config.toml
d_mlp = 896
vocab_size = 524
activation = "squared_relu"
tie_embeddings = "early"
parallel_block = false
optimizer = "muon_variant"
lr = 0.00493
doc_mask = true
Each number is 128 + 32 x the weight over its row's rms, rounded and kept within 0 to 255. Layers, rows and columns count from 0. Numbers have three digits each. The size before them is the row's rms in percent of the matrix's.

# layer 8 attention value, 224x224, rms 0.108, rows 15-31, columns 0-223
101:136106118090154126125165172131180097100100089107097113121084142100174144106106174095133125089158157109080113118180112141137177124161102136156095106122176177116164187129133073087134151116092121169178155151054167147117124093132134157145129073138159137133141103084120201112147111145131101102162107095136172153128125132145111111132102197124179147080070094138157143116141143135130166142046071181100039105174101081163151174063119092112102190146116150113128091148067138134143142168097166124107141129120139101134135150131181141167109070142085110147118161107104105158125112169106164143136083110162211132156041223089134110109070131137100121115128101128085124120104112096200123152132
104:161121103091163127098134172169182140110122110089122093208061102118125141137075144113137189164102114144135099124083140050185165166140119127125156097164062097140135154143137107108127199136129142159113144141121147163135153058135124116155097139149154146150175074176128110113159060119178148121071149095165153156142148162118170124140136146180093124128171138117124127124166103020153143109092095166126160115150163109127101139153166185146124111150105098147154125103098074127109123085104186124151152104091159095093090036154092111109153114068119115158187123115101176146107101123200132168106143111086117121128089110137101200159179185093128123137102131147160118118163149140182057105160
101:129162057108072116163114164157150140114144127074154126110108137082108105092112128111157127088120083130107097150123141139155165110090114152084135085094171070110092150091117098083116119226113089103115124171127115144052130212127076152117119166133124167137106158085176151080114158115079180110137178076169160133135101120109152148138186093098136090118118160121074109118075079074185165140148166107163192073080153155148103132134090099150182110142150146142132082188143104168140140125199105164190109114147133146126135191111078136165125134125168132093145120155120147209093131112197128188103165160103165134136112130114112113153110150100126156110170132146114070182093139112126093157130
101:126111077144154068083089142095136134116087110057088118131148093090087176141091111183145125167115118098129137157097118181080065100126123088128191102070201119163138143110138133089130147092168081116057117095088122113105172098130157135082064113106125117136149097120130141073182099058132140140108121234127168112127102111148091133081152146125101156131195133147157106152158114157156126162118157157083115131069113156144150086096065142140152146132142098109185132074104134141114133176121083123133159174118106126091136134159186107124122128091097102099126126094084115139132084123154092081077168099072170132167139091135107163135188129123127142171173116104134162115149173060139142070063
106:068131098128053051123193138156110229122023175184127154150114182128120126156158115111131159107127140145158118124146186105092124109163098111113131081122152106185129138098115172141101057186180168138138137103098107131141086139106150117153090115132163130151158154167173093099086130120088140085143143168158092132138101097114132109173111146098152126111069178138120155095090122131153118142168100082143095088149054146095132192165073095095119140131131133169153109169077141177117096123118138092164109102201133117104118204168140104130147132128103075142139085144135073118118139120127148142137078133142139149132158152129123098146157111168168212093110165117075142094140145182164150173130
104:095124147097178074089158166117124087144098083095136092101159108163064141075166123090124154100134159180117157148126111136127110175179195093086077111106143219122110088084091112099181144171123106167157118088140136107168200139137122140155140109111144162139092160115170126115138139122151019134104073211078173117137097122094158156096102108114151149129146125142167117117138110165098122129082128127075118142085134103124180110129179084115101161112131096083123161092131077205111117069161112125130194126151209040100124121133101115085162102181135122122132183104113155078113124140120061138157129142123122095141135182122139160142126135149114120188128130147129134142111102151165107091173
098:149148150120164087115170120156121135103126055125094116103128152177177174102162065108113113194108135120086070129132170071100130129141061172119124151044102140135144103153106138117201122136144070103176131145139133111157129112171182140157063135132145139164113150100129166185136133165176103148167119122151126160163123176159139106110065106111086135135211135120165158129106142055182138121161192161111170169134150131105172123138117142177165114162098180124144123115115100162078079081108125167090147093060175113118122143099106110135105122115134083101109115125152157122110133111153083135085127116085121067084088106112065153183133081116122110185098133111105164084134203088075125128093
105:186140154106081105088101148155139159121122185117127166160105165090201100092132173186187105107133126081135132141147108121149137192124149127150134143105130108190085113123091138175155139120133133163124127084120167143081131099106105097106160130102167205151163112117140125096116126109104091136140197171061144062093103128138097137184147198186120104128142135124142147094132136161128145131149087097084136145127107179158059106141088102127165096084124178134113130164156135117095092136122150135131140186181106111145196042029212059117157116164135114093131070115138136093192125121128118128150130090108189142150110139108116101155098082203162119113147124151092144106130076122118140142090
097:104167110140099090032116126108188161145061129169173128112158148097106114087120151120121172131141117094109124074127112202139121086163125154122052187118065056083063104128158160091149164108126127101165093195138075173106124111147134144134127109182152097127118092163167166116133141084160077169143146164103146113098128138121104167116062110123137082159113097104153083133124143119084168129091149115186103165136140087137108100182100126131126099125109161107124168163105167092144111163196130062097175156160147122141160112151135204097076167081140195132115151146189111112136120132148166108162162118118129165130136145141160132121110123131130174127121184127162102144064159151160181102191
109:149159160168092073143104083160084101117132124119150130096158114171103122109040102099120113118166119081168132085135089165095091118102105151151113119144106118116109119118184085139083128135181090168136133170115188166153115131154134158145096102140090139158113152159151096121162185124074144164123163118159151117119145125123128121098104096113103215126137118073121164126036136114114070129154195051134100135153089140087083093097138126105176142187158158100122126099144140116198179156053089101201096131154087103113138116100135168133098095105152118096165133127121097089140109126162100180102071177136191138137158144157127070094105134134154142165145202177093170120071118125112124128195
097:137054079140170145095107171075169101157127115120105147172132128115123205104183158133121117121145086138063140066151093086109118124143127125146117121120162111130127104106088133103102117066140151170170093051180164114146173136096151208132186099104137139163124179071104132175084116159130160123114150160127077095182090139119180091176141138143094166130148079106116081094166089118124149179112126086096103122174120102134074120105158089094161152084143098146154122112152112056084124125148132134119095137142110130165166108137130123168152144170150120147127159126177110155088134154093173073131051144134111200140153097044155147128107141119142129105110125169134067106173193154118170189148
110:071102170129150166129114158086083118114159106074123113094121125142156119122143123127115145126149154115126097184097156134108137142166211133101180142125150125149110077102143061160179132165173132147078130108060086123131151148130112110056111167070136205153129168117102144089126071102132116123110116157059135114101113127133126145154127074156106140125173190166108106166204151060123149156161073151116133143126143123128060116145109154131117195102137075065181108176090138131092143188126063137105134162126100099115122184094116114174078154096086130127171152098082078153147132151094140139113170088148138109154105065119118172144147121108113162115108124148139123118095159136156079010107
100:077167137124082111155154087096108095127138139060153124155135185083169093157144123170079150110163084092116126191116180140152117102125169202062144115081134113107180130106173147156122220102140167085137146113144160088108162129202160125137119124174163099114143096143121208098172191126142100169175109112098182052096154095101140115155131080127121162128103089154154143111073166106138069110126120130158168149134101140116173125091178131138124144179139100129129074089089093105185112143104129146098090179162095144106107100103145106071076055112131155146144068094190116145092173137141094154121104087158150159142134112131111152125137135088137131114133116121060128097147134082136128127078
107:169132142165150107144139119130018209032115117101104118089110127128168138160164168122128127086101090124103109074122088105147145146150161107112126136061176134160147164095152178134112121174074176149157146116138146101084140154161113080141112168112184138114140123081110124096130073137145128133094152121143138178166139111125189125111114194100079143144091221110137141114071127079131094151138148105167126173125097140170128154101138174147094136146161167163181160132173096123169094079128126144103187147157170131153162118055127179137139087160119111227156125106166113102145110108085162087140128175139129133121085097130160099114122075052161148127078132110161170150151142161128131139141
105:157200080110135093144155129162171138088057163024106090110099160098145124138142156144117094121183083136098142116158131128129147129124133115159190109142086105135082088137100118097146155081106085134099144091154109051124081184135098145129160062152105182168123091155099139142119188141160177111124128084172171135134087100102193136137086150123074112098114114143141203155119120116185131109131152132124080156101116116156204084144137101141164142134082176101151088172098139108139102146145145202066106105126154178156133120151064140166116100139112134066181121126132109140122120097137110134177139175144183134131127120141106113132156117154141000139150131138161138117095133174116128122135
093:185198122152155108193201176187161180116085098158194122128159169169160115092176121141117136146124108145141078095081097153121104134124114107176123118133146137076116127164150150112135112093160075088164110107140085129139135119129084128114167167134173111165139127116114116155104195113117168062185127107175129123130125086117099105111121154147145142141148075122110165068168072080141129065138125123184089091130181124134145175123014104114115084097123098139158196129128117060102131089100147155180155134136160083146154084139078175120103116087132153140139113092097100127155150161112158116122053150170123113129164181196125111132174156136120134099146092116138081137092075130116167108105
103:123137104132229152104050167181092096121125150145136124107079113134151124100126127115126138125110188106132163109167138111169087140106092110169104102103099106144105128165079164138141105076079166151119198142129070117197138156159091147091136081101112095153119128144086160092170179105080171168123134151137129127079118144136112108142076151191129151166086081161118175109092049152185146095178146115131155137207147152100133085121093132092127089165146140102126138108082113146094151119194189064136148154157135105150126139104051127123221081120122129126111149159184149152105156125137066065109128138104140143110117105127156169161099138151102156132091070111127136131085099154185128125111
# layer 8 attention output (transposed), 224x224, rms 0.0963, rows 15-31, columns 0-223
111:121091151125122105098068126129164161131104179146144168112138112186120113180119122188068148166177127103150147107133119082189101098133133062101124141160096101108073127191059156157155079143103152129142112063170053131097133075083178145117149119091124100109108093102118155127086129125131161073122120138135131124188164164100050160149092141185124143156171152102158165134105170078196117132182159086178149117108129142081146077147097109104165114097117104115120116195152154160102122119115114126130160158117120162049133134083123073157172171129132116176162119107112112119141105125139060081094129207105162138142169111134146145119131153131096107139178115099200148172135131126119093094186
104:077099111146162145170156118150120094114113144091158173120110123186050159084194155098108146113126124189095113080088133144156116128126133117127146162157186070175166071150086141214142081176102066067122139159119104162136104169159100121104161091111119138121136135129155204138112148184153179077145139144118155145133116098143095168126150134149082099081139070112040097140165138128113145139088103110147112108179123161107163128108132115165138114091144123155152125145182160144114123148116100149124175115123096184130170087068127146092130163169150139095120104220094132121130067141106158115154130095130102180130178168144169140106097090112152231136104174154115106082104140169158133122096
096:117109158098174136175143128203108081194128149153154175152179125105133139142086137161120089144115147154170113096113104091124056137197155153194167150166103146140150058102132162135171178144119130092094084140145208114126136094145125155078149077185055096136135114135111153147125120180105155150129103205049156195111116150148184142123083163195114162154117113107157121131153120133159116076117101136125138109094122109118132123152155130150051093134103148128060144078130137134185100151099149178069163147123139072123111098139140171104158115134077121192103144154055065119158170191122110076163117139128143158137129143133098105140105121108154154120092147154142126101117150129137183145162
100:178227239104103106076159082129169148152154136099152117073122096117125098122120158100116135133093110184090094067143107101098178166114112095143137176173096132097091123086103140083104142098142066160127119095117110123206133136142081118071158119122112135137084156131098111143131151170151143135109091209132107128176154149132083118142099096123164135158136133081097141179143095114113129077163122138129129070129086091176177163149092129070142133117127136115129153143098153126087090096042119187090128118115164177172129111171055236118092134162135170085130111149128180131063118087128153114111075156111107144088116146125128147142114159125131100144127124164153105134140174121154140146141
099:174081136130145112138110176133126100170153119078139117131111131095120099120067116143121078137096127130128120101119145152154147096096100143146091130132165126101155137117112094205101126095121105092168073094142181097143058068133118143135168168176082102213081108134104071139078126148153151147090141102081133126118101095131099127144174161080107122108160122167127112046139084106117134103177164115125173130081077110128134151085162107179182133082153134125113120148184157134147134121095119106098117127097163150179100133116180078093116135116134138166126126075135140164222103051115136151139152166082124169191109112159105079086204194092132141137083126062133151087106109060130171164102
096:170153194142014108085143102082186208072113140096117168122155115142179194123151128178111176124110097128128150138101124084134105125135107171097136126092165136132141159122103107139131124128082163112176083074145115078107096083149130135074105137077172116163166066125121169194169197158162168088112098135159118125158145137139099145132128135148085071149150112149141119085125182115146107153158133117078060173104110146171099099119182149164125087097124150149120115078144141117128143127171124128115152118104110098123096095119150137096121129116146149052129075148130068166090149183132166156102096075146111148098129077118137214128092102089146113141144082107125163081066153107107085128111
098:102139174123133159102111069087141127118141139111150132125132119146128149164096130134130182093110085234163184148118095169156187171120099100133131145173100112165100151155186141152137127085106152160134116072133118106109131092097118129143130158133108119089108115102110129131167097111065109098074137112125071095132078084107158113139150146130134107167108133150095147197154159141146081045094077098066123107162169077118092141127171156126036116108132100217066096092088167141167103150187143139115126073142120182128202093151140106131122129102119108097067105166137144133186129165126119070117108102110123139138156165136183144103189177140146133173143063145163081176139137146151144146096
101:152153120144133091163117083157091109141072108145175134097134122141075156150122154179100107109139122166077127122162137154126139091098123123115135124214134160112167161048170133150121119124103151137156087157165095114149160103171155088110109112170068037163117119126184099149147161163143171142071148117148160134179097136192120165095098153085146095099170119122140089143198101053115073146151148146126105126139122141053114119106170153166155184159176099110189172093162090088145145110103120150135141141103156126166138087157124131178103114091130093098176125189169163156059096132095148151117148143133122090117179167133160130148071167127097084173090169173130125098145106090119180136067
102:153111120159122120098126142096142151112111055137160115125149075073139113123087114155131111134123159138119114113137144078144184159126210099164183111159178133142174103146113157120149125155048162123071185095117201107126248175148131120089119104136148138127143173136118130109133126167100149153118155133143091103078099090119126129142132158100109125130160185132054128068132084140188133130097109146112125136107060166114190139123133141145111118077163103126124053120139130177077186115111174113125093112092063113106153135120139114167187117171123095138147104122137148116117157079099160136108148067157185077193116145132126137159061200153158126089166124182128119123153144174133061100142
099:153126089128114172115141181209148138134118163120072136132074146058162120149156160188177155109139123120135096144119120101149111092096072137143113150093088134127168165115123213153159184085128144110099118146168136085166112203121096079185135094158137149151139133112132148114125117154176120074100099125188086101146073131129077052109094168103105131126126120138139115140134092169094156125136113137142099119078128102124138108182148113170076089102119166126112173083173140131029099139177124167127194131101170138105133147157106143170125118145169129187060099135185133132145146127091178137077114109154047098165118155142159122141177098169181098136168080128143113198153119145114096134122
096:126147124116099089127096075161162105104154133151087116113106107160080122152135176125186136138131121074084133123080145140129044143068145109129102125097137106109162140149093157140152138164099133123071154167066175148131173104144088041137079171150096119125086113187201075170106145129118106135187141187168143158149128089111110164111159149097105083129091170109128155141115144103042120022130172124196070088120144098140130127140162116149106093134115091116111139111119146158143125108166175174147115204109120126106126106081110099079165126165092116146112152175133093129193143093091094184121118129139159110171166107101160128181072125111095096126163136169142163184072126131116128134114
106:115122128145161148099139096139130092066129140130163096180070120119059122084130157138061131144108129158105119095150161140089076145130095139095131151127135140117106096057121197080105118126102072125152167061123099168163164124149125163109125150187095041108127158120153123115127152124147140147201119125139149166097117079129132127122141091144148111177176161113170086062094134166163125105135075101068127115092135127217120102120063135091128123138153155104166152120081108085187141174132221119120153108168141107166130086144119115117151153193147135098114110133140202154143179156172138125136119116183129156068112202121173191124125109111169108123176093159164109123126123118140069175123
098:179140141063138114079234175069172094161099104141125122158114128112133121136151138150176135187106089173184150112079103122114145125137155107133110144099102128122136090087143172090092063134123122090111146112078045120073117136115147123131125152183115139152096131072133087099202113124103131101179173164156065127103110124133188186136165136170106159169172161141144048141171106151113140150148109062100159152146148131096127124166102121083130215100110095175157151160131151067103168128145143103131210131082164118081120114162084144144139152117147141170156125133148116164150118145111196145113162150157153090141179090168163111161098103142143170116078129130108116160110143110133177143112
098:105153090087080149094153136117155081170170143100110160107182160126125135075118156137070126122126076191125165122122139124117132123113073110137184106083121086093086137130088139112126124186163103102146113136113096152133151158133122123169175107131087129153099118089089114145124151121108089154126123086125201081105122095072119122100140137143181086115096083151139045120131118163129102131162157154085124126153107150132120154113171134128166137120115134105026141091120132077119108166115097128122087063102156162126119228145139097134104196171110074048109148112126087119144075128148127113103126109068154167126104142151139194203150221132134136139087179139090156144151099116040143114086
100:136123190150117124108167111116151111180081121086116191165146174131150119093133137150121131102129157169061087120082143144086136139132152070115100150100146114172165218149176134144128077134147146079158118127114146120113167098140191149124165141115112142112086087094135085055192139125092097066068127137097101120108134158149129188152083176150186164138110176107156081114141139069101144113054150111162116083141129111079121134120122116099084076173132134101080180119150121142108125118067128125188129120158106121093122130183163066122085099113120152172042088080114173130112159150137102083145154108098130121128114129102138123181053090205145137102081130143143157131162151125151128183144
090:133117089116164125073100129155112079126121169097139168176133124118119125132084128140106151172113148114165116162198157085180149129130093117099111124097132097176141160141095118154097129097163143041091126151094112113157146065147116092138092112076103124099107026164090127146092089150165131148135074105109107136119138213125129151169142118137077140087131146086093139152148104157132170156112102146177146093176091095058097152061196093123113112077152142126141062142154040138117137131087115131118109099149091142103100129100120108130121123122143150096108176204180117195115198095145116145121168172163147123142117110073099121081085106140088079107147160072117142181158196106151134141124
100:127121138169086081159116118118141150124156123069131127161154138110143137176106111149149106106162038133121109109073112098116137055147153184108116132174123137125119035151141153140087114119179095069107060092173144155141153155158127141118150165145171108094088167112114196165162146139085040090083053146145084093104103135194124110162099134128146152043128170107157067168149143103157116150110134113132109134080071095113142142139152159189148070139087125182152138108132139157079052192116092108121151132159100139133130119106101127092098095159173109124138146156102133155144150138143102171163152124121164120195180144099077103173151118089140112129158154170098102088107112151128124136072
# layer 8 attention query, 224x224, rms 0.101, rows 32-46, columns 0-223
063:165095138097115127076134164103089103056106097191124125118130117060113100108100173146091153147164148214211094112083079116166144133112130140136111167148136111122129171103077131163150183133129125125104157164164198171143142109128174123113154128123125089149146129182173164150114167102080117212135082108097118155116213157098134116112127089060159083113128149189094113121121149120159123124166152151063152173161119148155173134130074135133135169110107068117111134147111140142166112149183130187139126105141166139087103083131128073136142127120111138090141121164153117090146135118078198167083115120117071211128148157113069154155139084183113186165133093112135110142126122150137152131068
065:148148092019080080195128099119140079155121169045126129156100054083140113126081057175110137131111155175168153167156134102132086092181098158107156165138176191116126178129118141178077126119075187149092131077117109119142181134111126145148127119129102101136044180133107161110169116175155114132027116197147134108142122178182108151178097117119170141192119158081131227155099100114106106132114117124101136091072157116136154098110117104105119121118092101114132146116121111126074112097110096127114109128110164130158102145145124116153158121107115183083113131146141146130100107199106146118157140159119158136149129147098127108089101102128090129099097138128140136142098170091135119183093
090:124125174133204106025171135137151122159106077107152098073148118171125134071165197101098116129199100136135086113086135127102131138096138163159088097081087115171126109109143113111143108100113095073072131167111191155132068158160157103153109120120118105149124056155141061159106141100155112135132104127102079140173112088105140095148145105162108090088125113128134069119180140129202120125142190112105144097115117127200139107139151135158095113077172149151108110189131090136135126142097133187181147176110137133101146100173070161112121154077128121094134116114154149145158140104154131152122119121143171121108117097182150147113140150126150049074142117076095171148081105153141095113235
113:071139023156184119219103139162084201087149208181117153130157122152119106185101058156170172140059097174109146159146197109154102126137088089102119112149149148101139207050184145182108157164120155113150168120102124099123160092137094100117131144094127100140123135107128116112160145173102129085116156127078137061103082141139111162140136162128140096127146140143127131119097088076125088133166095112142109102153087133099089125093170122077154152183124080158179125078105144130138100079176167122080132086139105144139105162109124115124100135117145110177163106136089165136139089159103093103157107146135062146098132150117143131162106126138147117136099147168150067063122106087131114113102
087:147128178115104153069176141108123100154077055169193132120101118126114151141134142117107109127171137131131159173155120125114135158130118149143157133170166097144116056203113111084158104098147140052130075135128115182143109120119091115169145121170167087125130131120089156188128131101153165111139067143131102161185110176191127111142163099114087126158124105082095146107164139069162142126060110151094100148134169222161176156172071178115120173103129098140174131132172125149176127129098134202129161117083054146099152101142098094155101108117151135102148119177136118114082173112158182148089179114180142135175112148113062130094126133069110114138143100108057143184115135131161155088123
110:139169137132149117145038112109097092084178160186063164186114164098101164044120106085160110182129106151149152109127098157168115086155110137162127116144121104125149131081104110126107120202177128090144166095134092158078088134167144108131160123156147087147107089136151129089077099141151111151117124151115125163086111144105178099150103108187196114194097182156092110179172104106099138116095091107134154080102165114101158089141092072125149210194094108109161185122119140139086145132114112176089133161099163118070129143168137139133125112062163100117125133141130152111156131081095085129137149155114101143149162182062133144116055165123111082124126135115120134184126180116195124118164
113:209144111136051120184094061142120130134146139069138111117124178169165171109109135112134157076147179102181136143087105109170124145162196137144128146082119155156140098151130128118123123135143111104103090176197122083148126125130164128103125090075147154164107137088103103160085148145143129156200123089131137141110144105158164119100127150100138179137124131120120090151183179132138181208146162108186197123121074112111144103180162127166080116179207114142129115139110100171086134165150099156158084111104177104117144078153082148113145109144189130109140133096181167113127156112133137079097120093107210128099066108126065156104153144178101127103113126101137133158080104109164053161153
109:082110093107177129095119105129217143161073181046150086141119104175144159188144099178129187141155163158135131121052130117157084118106093104071174139115157148128085103081144116111149107103145110184145132130104128142133084104118098130082074127097179117156079107147127152140195148124113137057128131139165146140176151082104138183101126115153105112138157145146146124149033155170180146092133149039077133106116170088183119120101116144180121134132122202159092109124098154162122110080122148113143126119133175122136154112139142125167111133142142153093158103099172137107152122125110115149142116154099056121099163144215165114172162123138116127137108174115127119134073164156156033115151
060:161136109141172099104118117101199074131187115097123146176117147117126087196121107182103098103120108144123118134099109089129162155148157188188159087155174147065146112087143139098128194119174168132161149092151137162171115118081118152147063117124137185111123139160133167143123089153135160134121140075113156164107141122091106101125123082121127131094123079157154075114067113183115113167050136182101097065077120130088151174114144098177137164151156140146094133131144151146185161078146151130168180078158126125122124099137114188128122140142148126156134153077167086179111152135089112113122136068122136136190065077121086098108193193160080130137123148135121079117135124205149136191097
065:145107082138158127135136143062120098112167041095202171133110091142147073103121122137086157148169102141155144095145110121102104076122074119159136182147169113051164148089158120157128115101138126147156121192143177076110126134170170159152125173134125157120086169147217155113150129109147065111115109145135137143103123118181108131133203141110117121105174050149121184170114124137143149167094096127181094188118152133144128097166095124153144126113153170093177067072101069098123158172122150097127110112122119148140092113153129158064124125178199194164106139128111117133154107125187183157175148159140117146106161134134089139090171108122055093125087140115126113101129154138073149151187
081:126141044162141128207108076153106160091098188105085193138087102107078159126100072157136111127034155165138128177090152144175176119104113133104067131147145162085143155085158114120145137191107157130194162112125133127101166098100063142132099103109137092089160098099128166143090146161101120083141085045087159146087122131093070161109092147098140147169093134151162139120109122107092123123179135110107069127099087130113093127137155104081132147112099134112048124154101164176140145089155148104171159136079078127121149150123088138150107110130105116091087120145097140132133125126127117103096070122130086146130141117095161134117085127197149166144146118163050104027130151129136119090102
095:095114125170078210148188186100119034112095143113127080136112153161098091127063089152067113130163162117137151143100098124149118167124160077109180148104082122139083105169125143099112055095103126157131126111119121178127146125121153155131096145232138153128129171134101159157185138131118142147201143142156125119164206106156154088136112073154091147132163185077082176159076089103170136104061140124164188130145157095121116131109094123138146152141086194125117094147137125170154093185150084097099137110120134113140144099095131126157133069139144155138112112048120096107184142157111110083106128102150146104132097134145094057109114131128143203136179120094115130122147127137093138171132
102:182164158097124138165100106097086087148055187041166139147137155113154119103185154085116093067133088175106097098142105142089151094077156223116123159059111157164096162072169102142173074108170158086134115130128162093092122171161152073103113152155117144090103161174118124135142148114133154136105148105108176155071109113131145115132185150144087067100116087123123157175128126124088207134145187108134140154129122080144108131128163127174110133167105139086078095133087135101166136148101105183132159151169118110148108194164155097134185113106142129070111101140120140145183178122150131151129130105093144062138133126127111107132132207116185118122164088179136128132119080098123142092154
109:125178137143149141087129129078171119105093128125101081102108184100125163105136135122066102110145188104107086119128155118141145121092150100150128118094101126086060114141107111114159078153185142188156118103123129190108152142106150121101162092173170119162137117101177059098155176101118118115166128049164173119165168109132100152166177167132109140090091180146156076113153093137093116114107152189140121116104164086139097139143060131153135178103102170070145095123130181162107143184101050142153135104158155074128155108207185120149108048081116113105141125107115172205154173126120184090127156087143120168122098147111092139080126088103132143094134153127160179161130093145125131196135
103:119132124189136102171156152113185072167173171173162128119168130141095130182081147121156162100076139179134135152071105134101124142100098121149083133114145087110090097139129178142148122120114151114199129092118102161167130051155140091117073106091104144096146123130151133110177088163155138089114102121078150142183098120118130109162230162152125090118131115169119129120073089117140130146144133115117120168163084144074140105113108122114150057099081106150163159132087115091072168111148163108131186180216176128106101112133124114104106187059105102074132169144193134135157118125110142104185155169156132128069068118089072140176127137136151124111134102075111078097118143081133098086163
# layer 8 attention key, 224x224, rms 0.0999, rows 32-45, columns 0-223
062:070135116136105061143133122149126109163114099174145089159099155107175126116099077109144131129089148092153105148133179105107107126097146109092155109133102128103058138150181067127162105164086114132136117117102116106142168137104134139120117106149104111140195158121119113104114104114093118104102067167117135134135091136200099154181120152137147134155116121097115116176085080152126172098134099140173133153122179089110173079121155186073108142075122186116113148078080073189159150153093081143138136188112107113086145126051053168098106118134107146154145083189105099092179110110136089135126089130051123028097134090139174124097108125091158101126133181223143170105071121098133134120107
064:164120072147179070187097119123201128105147145152146141156151111181152143125157161102183098116092120129160120167168109102124135105184147135097164097089163153157109109109169117120140158166144153022159106087187159093120158130137154070161163182095117145091159141144164122115099119124144191125129135155136098121111164171074181093108143212091178183131103122201133124141118124069161088134156101148083135121163144048120074143149155106126155108141123110122125138048151182145150102130067131071131116079110079159130111072129138166088102145101146122137113090106102122142136114098071108090134170108090153139109125179108105121126140137144121172145113056072151094111147145135143095118063
077:144088186200115127096188118156150076157122096095072117063111094101126124143068134154128187179059136071161116161153113194095132129116160116131101153166115150120123088123144144140090088129044081136141115114102151134121123155069149133128092114139150085127122117093207095099155130109097155146186144132142140128217122024125178095130114082128062154150184118135101128097129098175105114123130121083072088124128076159152137092121144101099073166098124146186138098180178103110129098151156131174128137110136147178132140150144128143162152145134090116101171140086120107159105158142122203161114132151150147127134105132145150116138196083130116058148126112152089166091117112177152154170155
092:121151082096115145169111135118114175138213151119120099156111166111137125063186024110164107124139130125088142173128110159173178100117090103156215105125129139071112082137134133075126118120161154146119121133188115126169170049104141086136178115101089149109151180153107140150158146154110101129113180141143136124107130161063101121136104152111198099125123135064185142150074131126103126119169184181185135144093119091120038192123114110137122111133113158118159089135104120163185121158117108134118143144145113128133154157145132175116041095075177138116149191109124083146148122140154118117136090130095082103107106158174125134146125133208117183153113085113173096115099115079130080108146
118:092132164096181065049178111117196146164097077115159166162114124100122149099128191107178143162137066163167105090111141102057175152113080161140108127157126134184135101108071122126142203132101145058126134084162122124146124140163104112162170113174153096111137162103109080135095109114122101144104073103149129131148148138136132183110138033098161106135116152083156150108140105093119137123133163102135117129132142178160134161128140160117160131049181076154127137119181172183196158099096156110159105116079143163088144094087130136134136156103113127116115226149149133146120099158131174107078070157124132110164132122118179145125166152087105117140152090111089207149136163141088163144151
109:133115134130166072084118109127172163153156135112098103091136137149106184093154141127152134138224081177092112140135151114133161175067092149171143108129177119087147093103174147120168106159124120112088138136090093117118113128143185125101220146150128117172112185142192132103175179172117135130163125117128137086191131202091128127151153193100135093181111080113124135162133091118127131148054109198144135179116114112076088188123092126174132118115155127125051097180049134131181127102109122080173188153153096131187072172088120150113104091145124052160140116130132129115137109147130119128122085137177175147129143135134099107114165112068136114167158141094109156128138078146096150117131
104:132070099184087187061120133099143108091142132131067163120044108097072113099100142181122082107104161166175137144095168094135134152132153125092142127067120135103168111179102113173115083152144113139102121103147098152081136121167124241120156144119119100095173156112116114128132166126107117147144170128152161113166088111126141068163111115144053106123205154064151085135142144171135109062168112154123156131114111101130104128176148073175125155104141147112150082078096064129150102128145066120114120127121133100178122099172207200133124136084162190126122118132131100167126189142140162111142109116146139120126159124080126163101082172149201147136139138134151111108174122112128176072143
116:072137152101170057088131179173123131093075135150117097121127140147093149125149159135138122109163113144094096116125150178100162182168053126095180139117192145180090138109090124090126158108173144118144122154184138164133120097163106119153115127169077093147149152148100144095178160209149113094111071083145129121082114210129108093075154166107185129139123126102145146156082133124166116090190109134158126203170155143185076123119084089137173163104132136103146176167156115129138179107109099095125123144121080135167109128141121148070158086132107118072114095146127116184173112132144138179185072118112147122166114113163123128126095170110060167145157104161161176119097125104132113131032
065:123119183136096170129128084191120176152111130096125144090144101148106168107151081121075091119147148166136138111172152117181146146084130140124140101120095094132095175149094139141161127104104126215117117151109151120127134146148210124156181175123116141133111101148031160132173118133113122165102092138070116135151094138130163162156136174123096079129137130066091169107132108166085177072124164161130122110177094113094144085108171117067107137148104104168123151130154061115064090193100180174125089127100144172207169132114143148139167142126120104075065143153160072147136144147130123128121095147154112141083109153072148126143105061132096120117126128019177134112156122149201131094142
063:116130143128102125150115132083157150107170177141088160192166134192133157046173144144144084156132135108128084072152149097088124143145150159105164100113130162154133113097092112098195171112125109088164149091130100105125074077124136105117136132089146122056096105103066138175120117140135162153098130166165150120135094151078161150124119149147122188174112082141181126099111149116142133096114119125144108122104133064085148127126167145146072072131152149094156214097124190113105089132148121095152144106120034111113076174169130085112152061173123102196082151183098104102116100114093092050095114148123083134061114113108102185173110154156134158091180136115159138165160095092149117113126
079:130126114105132085186101133087109174077192160138152180128134143120133117134186077130180091108153115176140140152109162088127170099168100142150133133125164127121117089132155148112152155051187232117114149167211137099128155147116140116133147165088067107167146161190093178099057118127150120145099166172159184141148088199082080115089122151123197143140066116150124117141080190110163142150158156159156162100094150086089102168076151108130149070156150110149113078124127113114097146178120114107091127157163142130206116142130125158059086103072151147135156156135138118142160109131144083108134100107137126099095124128175145155207153154159146142109134143100174082147151124118123104116121
085:089109160155140191100181152164156073168081117157123109120133155132110115136065185163117129166055131110148102104114118163101086149151127108044113128116128137126124174139106136139103129158048090119096129132079158150112120138140146121085100204173147060131131082068142051108124118172100114125131111103126096107126164083175163130132143127132059093076169132175112076138160123143098092151128114121132115095209166210137188138091104141147146198043131065115100163170130157092153125100120128127088146115152140138086126092132119090159159139123111128126079094134120147135083148134129185101084169119178111135124123114098108140117107138031107116125117108127068140120138139180177145165098
101:182077143073134074180046143122060163075142140108102127123089124091170115056168093123134170115154116144159103117155148116085142056146117129104167146188122159099068144152150111113117142089162155168135118184195118083089091111141103193130119135149180146106139146139094121145099116143145143149127126111150139131101078106090109124080140136083197133170096128106152124121153151135087092178187162144129221147067163063112094193155138097109172106113142179077106126105098121168150114141151158137150088162095184115156190170185135173132159093107169127163175136104139089137136124125124145096133093083137149127114144103151118105119081136128141127120124146126138177104160076104104049113101
118:122122139130145156137136183090151118076128116124056126077111155096042052084161151135097130094136118143089171136077083159153146216178129090169040149069103115158103135160074152147113072115149092179122139110125164195141180157149160120194124101192097161151149171102102126090183131162095121141154153130096128078118124125118168122113110146119148192153080129122118147173176080144155134162093117098145154150126129147140170146119100099088143189110118183097127146152167095131100106127203116073162144076136133120160101139173128131130150058131072078129120104127117158162106129161086155088097098131121164059098131142108118093078141106122101164082157133116164152111126122155138150123101